Each number is 128 + 32 x the weight over its row's rms, rounded and kept within 0 to 255. Layers, rows and columns count from 0. Numbers have three digits each. The size before them is the row's rms in percent of the matrix's.

# layer 9 MLP down (transposed), 1536x384, rms 0.0667, rows 1170-1195, columns 256-383
111:120075141055088088160135139133136194146155147164173168057119110126103107113147181134140138115139181082136145109169141120149145125164128120126139118119172132091135061118138138133138139166177186067171056068125150109129146099145122099182166165106166130164095094121098103131107125143122091178057126106100126195139104144143113176093119094129086086126193107194125090137116111185125104117124
100:159143117118124144118109147156131199163053131060109128118099159161123097128122102109052116113138127199179089110130135083128103059111111134130187125128167055172143152067091143124087112151127108106095032094146196161190104145104085131064135107097130161148101125178137126137110091152138121186131151121119139128148080093136114118140163097083114139155153142208179105106077124192097202130138
074:170179118130159170121131067135107101131135137145201186117088162171175065119143089146145118152114085134101179094173139139136126172154105123189131168071130118129135178106155140108108184050124116114115110097129141083124149088084077184122163113101084161122123144134106132153129128163143156158146123120141094132103141151164084128093181155123118063179123140155116133140148096109097183141135
097:142085108122116118130118139120087140104138157154128127149087111111137156121118142126110182125117087109118161112085109110130101205097216114109114145102125151105076151153111120174108125174114102102081095108118108175106130111118115096127110145091100166169176127086131131158145201169141169125123198122098105066082132101139123134094107137156083144186074110139119165099138187142061164144131
102:145101103132117088128114152154069138139139077204093122088139123166117124184106082128140086136122114071089139151140052142111121132157101159136115120127120117145103134109101138129139093159086093220133155145127129083123138112068095128098140061121144114122081102080094094153136164096135073096157164126136129138125126087093100154124222128197142110158161130147166128160149078080096120160120
101:109143138178165081123065100196122122194135105123132148189119152157067139149151100126098141156134140163077112076128183153142118206052150119158135150131129130161091140097095117100045082114146190144100154133156097146137132126116120194139186138098150103119104178118147117080106138171172101148128133161105118105092132115115120100115142128107138153134160127124167062091117132113143122150133
104:191121094120159083132132133059069137113144040156157094201116065142165131097114145129118074180123120123149078088111111158126139140122158108115100121144158103062130143138201131140120200097140139115175171196171142169141166113123106110126123160145134066147159171138142120157124179103134151136154116152111136147114058139167123091130063151163096095125197143105062142149145102088109144145081
089:118127163122110145138150110135139181122147163152070126094157140101156133111119139150121130146145122126146110132131083140118099082116098122143132122179071081158114155158160179149106117095127159145148190106142114066115184145099146110152194061105067169126090128106157172195054103152164163094220151090125108126131164136080121205120167086116137149092128077105155153190123193162134155125110
084:106091165088116153070116179152148116118087137141133103117144102154141139104136138135139098156192126129142116083135169155143174149131105146124094148162045160122161105120134123070165139176158098086111076120227168139115187172177094150165134177149123085119145135163131098116105181148130141089150104142119180079132143099039153132135139144107060122103091147094135152211134174166115146149129
103:153095108128136098125112131123144102112102151209138112172148144150122124137158112110111110182129168146105166130170166085105121141078193147089108174118149129176132101113130160178141167115152134176173103132112132152131097097119185164115089190084142168115113132141058153104122159150064130105135121125094177134101057155151144123097115125116158150129097180182049101151139132088153161059137
095:098126135148124166109156176101104114137112121161139154183117154102095129157140125095145113107083176073074149125145098012135087104141117177135151132155164150133098136083085127154158102190146119154157065181132138097146086147116109209146153122157120068140163080079110135113170196088124089114156150137093102084056168132036103135115082106176085138100163135166133144162094156152083116095196
102:124107128130115141181090129181151159149155127106155165121172109078179160090143193166135085125125115118129096115193104129085121096124167126081097119095165197136138127149101112076069107140147115153132154131143139079171123105145096097154125128149135085159133086108154161098113132132134120092156141135142131167114096124114133119128135067088110144124097110191122130127173134124151118106118
104:153153165078152114136120155088143093138088131060153146181155164107169129142134105151164175082170071156126146166097113167126093148141114161107125185125103167148141109097125104154078119134150123060133120173132137093118115129186130157098123107105158089109183149125102176125129098088151093105127130190180133103101120147149144118144107192129133128128144144141108144138170170136115148048113
103:102116133098092130181143137139162120097143176104149092077144129103106157118134171158131087144127109149117176171145177167167117134148123123182172158168172093105039122209109088146095164183159123121100105067149167177069086112125173077130119082167186117171223124076145106080090137153084122077140127142126146101146164129126118139126112192155129123136216153136096132172111125128110194195114
093:113084119255109093116113128124102090160158126147118157104155097132171130160167153135141107100119095096124146133118127068181101090129149146192118182135120113178072103161122125110109127091161081146137147156187149118088123111147167109147144201145098136114106187080207066097155167164104177157111127121125164080080125165123097163105090113137162149100154132052097103130174123090149168132059
086:087105109112156163089150155129166136104069141094084170109177114154125130172141178171108130181125127098107177154103126131119133143154119158131099115122130124109121044098061087120123145169207104105129128143191118163120136161150164149103076145162129134084113171135146139159015124136130113138068141153119194116122096090126119131110124122101097100127198170105147171085115098198166065134145
109:123125105142108146116214080144071151071131128090166182069116106166103153137106100114204162077125092167144160158119130117107127125104148170122116130116096142089105039216088097105141108114137156156114152149159096165131078122169095177171100164110098110153100120155159103150070107128165102138168152151144082082080091134129174115140162130077163164112113195092133074160099134152109085102159
085:174165129135118117134149112157126134152164083091120133137087160124108171137114166074107163194156108167105197126131166147177148101140107111121139125129078107117143090114107097129165129136161133182112049156178125093119066166093134149141103162136118165155166169183129103134173137115133093167149091124087175138143120141048160153132133106139187130079111130130134081095093130079061172119085
107:063137154121067115196098080134112168125108161067156106149123111155134172086105121112129137185165144120141133128103134121152109122132125157080112097166143113123130166087146080078127104183127078154098102134184122152119162078115155119145102155097117123159103114208199139132153139166136129129188145123116165073050115095114129084124142098124170133109133091066188128119163127147154106134173
109:119104106154145127152157074114102145185147089103132156160103137173109140093117102138115185079160113139140148141180093123110100173116124143089082083145131085130127089096086130124075113093126090059159136173160176116129170089122116144158151106103143070109132153141112110200120144162167153153126127139106184100142102139083126158087139076148147093137079161162106092087161168148168090146207
104:141122113197136168150197148111140152113073118147175132152091137155082072121137141098178158137139091142084139132118166113187129202083137065121167098146110124121130118090147167131122155130158112143071171105168134096063142171136114169151143097129187091091093095146082125135084132098139131101169152062139152115117057109139102068127110156121109105101134104148113199167119132096111101115129
100:115066092140129196149141153137126112150128096179134070203172137132104162131080133113114172141127112149186157144103148148136182079155122154127120141129090184072163112126102114111105115128112110079102000150122097147105111130094116110121149145139141049131136146107090086069100118134146183104102114036171138099141167121128156162133163120158146104081152114163156149101142125126136140170190
115:112068107109154165119093142114096106150116100149162088103079106119174146083154065174173172103176164196158097101109099116159137102131160056143162114112108174098168154119123111142147144138139107102096255137141110129059090095147167100181135115137144086140132079074161173140169147168136089084128125111129152119152146124112164103121167122115125096142104109181160128159117140225149111064096
104:151173125138120154077143126096135110157137135173122109093148135109123095086098104188158155157152130100138159124176134116214157104081138138123118080099116160151141138105088160176153139144136110169130102090138133187134171166112138040176125063133105140148136146117134144174154127066140171104089094092142123154117043127094083088157172136156219081141128161130138067122115097140111194197111
110:089131143090158136089129136108089134150160147165125200131134169120170089156142147103194098091089148057060142069154081144064125142106077161135101152102133076124100126139130104110104075130098149141161157091131134119112113154093058125094140121126164166138115146121065174122140138112127147059154107162136136133113146185132167098100084120108132124131113120090121156088159075110088126120164
114:102126161083144150131161129083151064146115073087168107094063094087140180114130125161140097087147137131120186099194088125199151124133123094068133122167131106156161132155092160144150108163136120164144139117124221109168121136137045162163163140161177123148101179128146165105090147135154113144085106112069182086147161133100099150092113158082104084106164104143167075161115148151110164162069
# layer 9 MLP up, 1536x384, rms 0.178, rows 1171-1195, columns 256-383
097:177107144110116155154161154148123118105069109166098080114064164170095105077112110137090184132145143112114083120221137093117103161143157095177140174158119124216164128096213155110138172141105115090114138138137122143159086134123112146140113072132162117171121130147128099107125180143159102111148120180133092099123123156133152125156200120109108054133115092170149055081142121116095146125088
076:116067148116178106163091101147146116143133105175102158113160194077152159154129152154118111097139164126081099131106083127137118109130122132086119108087110102065110126132096120103177130174130086148168145140189148137138139178175172105114116161121139048057095106132105111124096094118040153111102159105191145109106108105178125112156137126109137130096123140178141090124155141173129082082125
093:087080109112091101154106112157136144197080120107143057099154163057106112154110114136150166157160083112143182139087145134136105075177130151098117129094133163091123145150117136133110064163150064119078085150110159125144129121140099169116088165144119132088119119139143104134151094111128111098151180155162120124171120127130105098156104152136121159105139123072143092087105125116166120139114
100:083128171152109172201151163194111119098142102122174108112209122085153133090168136150083150092129186141159119099097097148119167112107135161106096110166145130073099092105146152126103094157146121119173134172160141122110112192189111098086154127148134096125114177108131120093156106131176184136143129185138094255055133166099136180124112112181094087146168118169081168179112128129118156189112
097:125083136091031086129113125129074060165124160118123118140125138118123173209128068050112162125164108157172133130142141072134082134099094088161075147104132101147164096172179149144136114174166090111143113130157118142117156100144140108084131106135149119182155141175091118108112103155096142140120139094101114098082145168110125151144118171165110132134122078112151126079146127133131092182204
102:107161137095169076140126153152067131134141140131134146171128042112160141229163111143124166106130045147050161105145180076122156127118134135087141078142080127095139146122117144061150127165111101108104108139157181176119096156124070133088149080190122170121126123149146082098076087124138130129096087181148115191147118194143055159158138094097066118165122143080186087119137146135112079112140
089:153133124133133115112101123149103124114107110155129092149175123129102126173139162132105132087105076164081177134156140158112113082144127164221034139109146160110092110093148101097193139139143114195046163126106128161175107152113115183099133125143104110120100126093112081115101159041185189081127171096158126109076121145162138108106215091118109101098142106161197142092122198162104154186152
086:152125145069123130161123101156163096124194102099097164159118168107087079111170123104151175103056123145148150113136128061091139120136141094096152083098117146145064172144134160094167091132115136165125099153115158075142134161141137168109118132135135104062141157141123132115160106138133159140174115084156146149129119147166153155134096132124135152139093125149129112112129074039142134097114
096:156150122150073117144115144149085134102110149134142121217121130158135205090048183115131104089118123160126167154143163161131168132106093174118034102075116104144189125104174092155078117083112098127119096095083153169194118139086099150121154121166140138163093153136191129133111057105098124161149087143092096119156152132069099158145104144107137116065085080162066119095129167094129138167172
096:064138073133134112124124191131121136118097162110175117129033131138099132108183134139112059110097172169134112059157148155134124160069106108050127146098123124116081140165176136154151157133131155083137091127099145154081059163138099186142131090139166136131138160096167141152098091165143132149082120075104099162165145103116128127149120158094137117097162183137132141129123114074126128244114
105:087102086108073124115104193086101174174093114152200101189177124167076164173143123088122153168134171096123139172076170074184119137147174119168101145077067130129130153112126095125077105112106186074150135134140095133125104109147127103105166108191120131169086157145150136065104128126073151123180109110125154106120090135161136129166091097164100143123125088161100139189119168104122132120089
101:123167145072099134138220106051157115136135158090085166115205124105092096127143111135106126121189078119127107139150113137158044146186177102185163163098083075117121138126170106027180153169141182116113110099188167150110142120105031169138089127100135106100118115194072127137154099105127099127129144151090153031130121114070118138134126153072133146121166170103192130084149147136123158172165
105:123123093144121117129120187111126140077087120148160126143043130030107128110161159124121133102143137141078179174118154118171081140117123165104163203112173124096139079116098092028152113170130170177074124109116122129139068097103197104070139117160107093149153158076111194122125207101134130135099113141122137139079092100103162095089168154179151140060126161017055102128096148051213126135123
093:139125207087089119115111057099109162161127109162181086096151155090069035124130073103128130083134104119095118132158138136075151158118103154177194153119124121103122128135151119120131058138143100105127095177104138099098111109178098125137171156171134130153160158157077119198064118067101173155175143147159136121146135161095161121108181085117097128106150109122134155159186069133112104135131
091:115154127180127106156141143155148144114116097162076166151133158094098144120107101147158135116121113142119116123100117117108185101118192123165114106117086122124143152129158094112163091141158087095085135112106156123162136092149109072085074096154123117136094163123080117159064097094157125169078163137146055146177128153165105130117143172181122113081112101160105133192147113091141138069114
110:103133143069073069138171153119126089100064107158130113100065146114052201083085082089142153166150149109124120162094117148148145117137149093136098124130056135154140137142110139139165108162118149118102114069131097104148063189105052131136143139128137200151121117129128084098120123066120123135147141137097100124095132129108126132093109158126121111207132181104136201165133115122154124132100
085:144105098103062119097127108153163125106094150115119180193133124155166155173117126172109097098164080116126177136172108160105145158148116161116133116155102096060113138121122150145105083093129130089125129056107112128169209136099154192105131162016190108091158122099115138108153139156121113165172125060121109166175141091155113101202181161087088143140139111084117189093156105104141141119148
104:154068147103103141229110105093093155148164162099139145175091093105088168067157119161123135071170170131069144173170119096176108154097144098146109150129134143149185096081132098064148210119074119139127101082160138124158104101127140194164178127135116117144108078129128102131085096094113166102103126153055101119172115141141152135160141083128117155150093100125147155120148111142096129123061
112:138120162175108110094103130170145089114152105138145120172174184087118117157130114144168158040135158094113089172150073176144121160116111149122124131120099149117135135120147152154196097126139143197119157091093124129161124170126141186209095168161071099185124188125136129075061143129124139153127107174173086161150075149127170101172072078167148181139116139155120098120134123156174090156063
106:120133100069147121208144099112123145086153108152128105144168091099138167160120138164159135136142083127138157162135098111110108142128109160167114110114111126131179146125187149056102126119113115126133146106070123092155059150134153105159094145149096149133160124077097156105169157169141139111148177122149156085158117120143126108170231080178126123108095125129160159143138076123184135165079
106:166168148117124110164125149120165160067118086125122160069105103121206142148115067095120155153191199140110091082103132158140107081100115109129153081081104094189161074167153121159128104129096122182202123135123148141152129115141131069146124180086120172108135103171122115137135153136142137133145143138136138103135106137165033116151114150080092099114146127064175077154107114086185089115108
118:110149130100089165117137131141096110097176119130080089152174085143107098132149170119165058143110149153071154123155076086056123093152100140094116104149096111122102091119142086127132110124144100172141182136111132192173160195137079189133131098173193161130144177119143135127122148106177159110088107118168146148137116130165122150135045151158138169090159112050137132124145104064094192145131
104:121114125179113140140186193156137114136083139172134090111148108088112145072179087183163123134118162106147101088080163163155111095127151131143135111137115221088139166097146133168129155172055127137113122110130159149158165128106150042174116147148134150126093159112126102156103158092147141131146115155144139107125106127161083124157119089095162190162212142097165137118126099124114141121147
110:074136173089192108121111118123122161156087156062128127147142127054177178107163105192096176162178106152135096139087156097083120107165174086110114096167110138132134115135108160098121124094201133137095139116142102115124144113153101064108106113153095106111087122128163117077156125101142152121154121108107193150079129128099107103146138103080138144105072098067120114127097173140121123127198
113:147091112078120151117070171135162131165051093127154147124106125168122161147116103071081118095104181134106152141156105106157135074162165125145141196080082128111143087130091124169094105128102111114106119157087088118153097123148065175052138140122131092114158182163145085137143095088106163106145103129176212079137099108069154090099108154149076122131181117146148169125183129115139145082131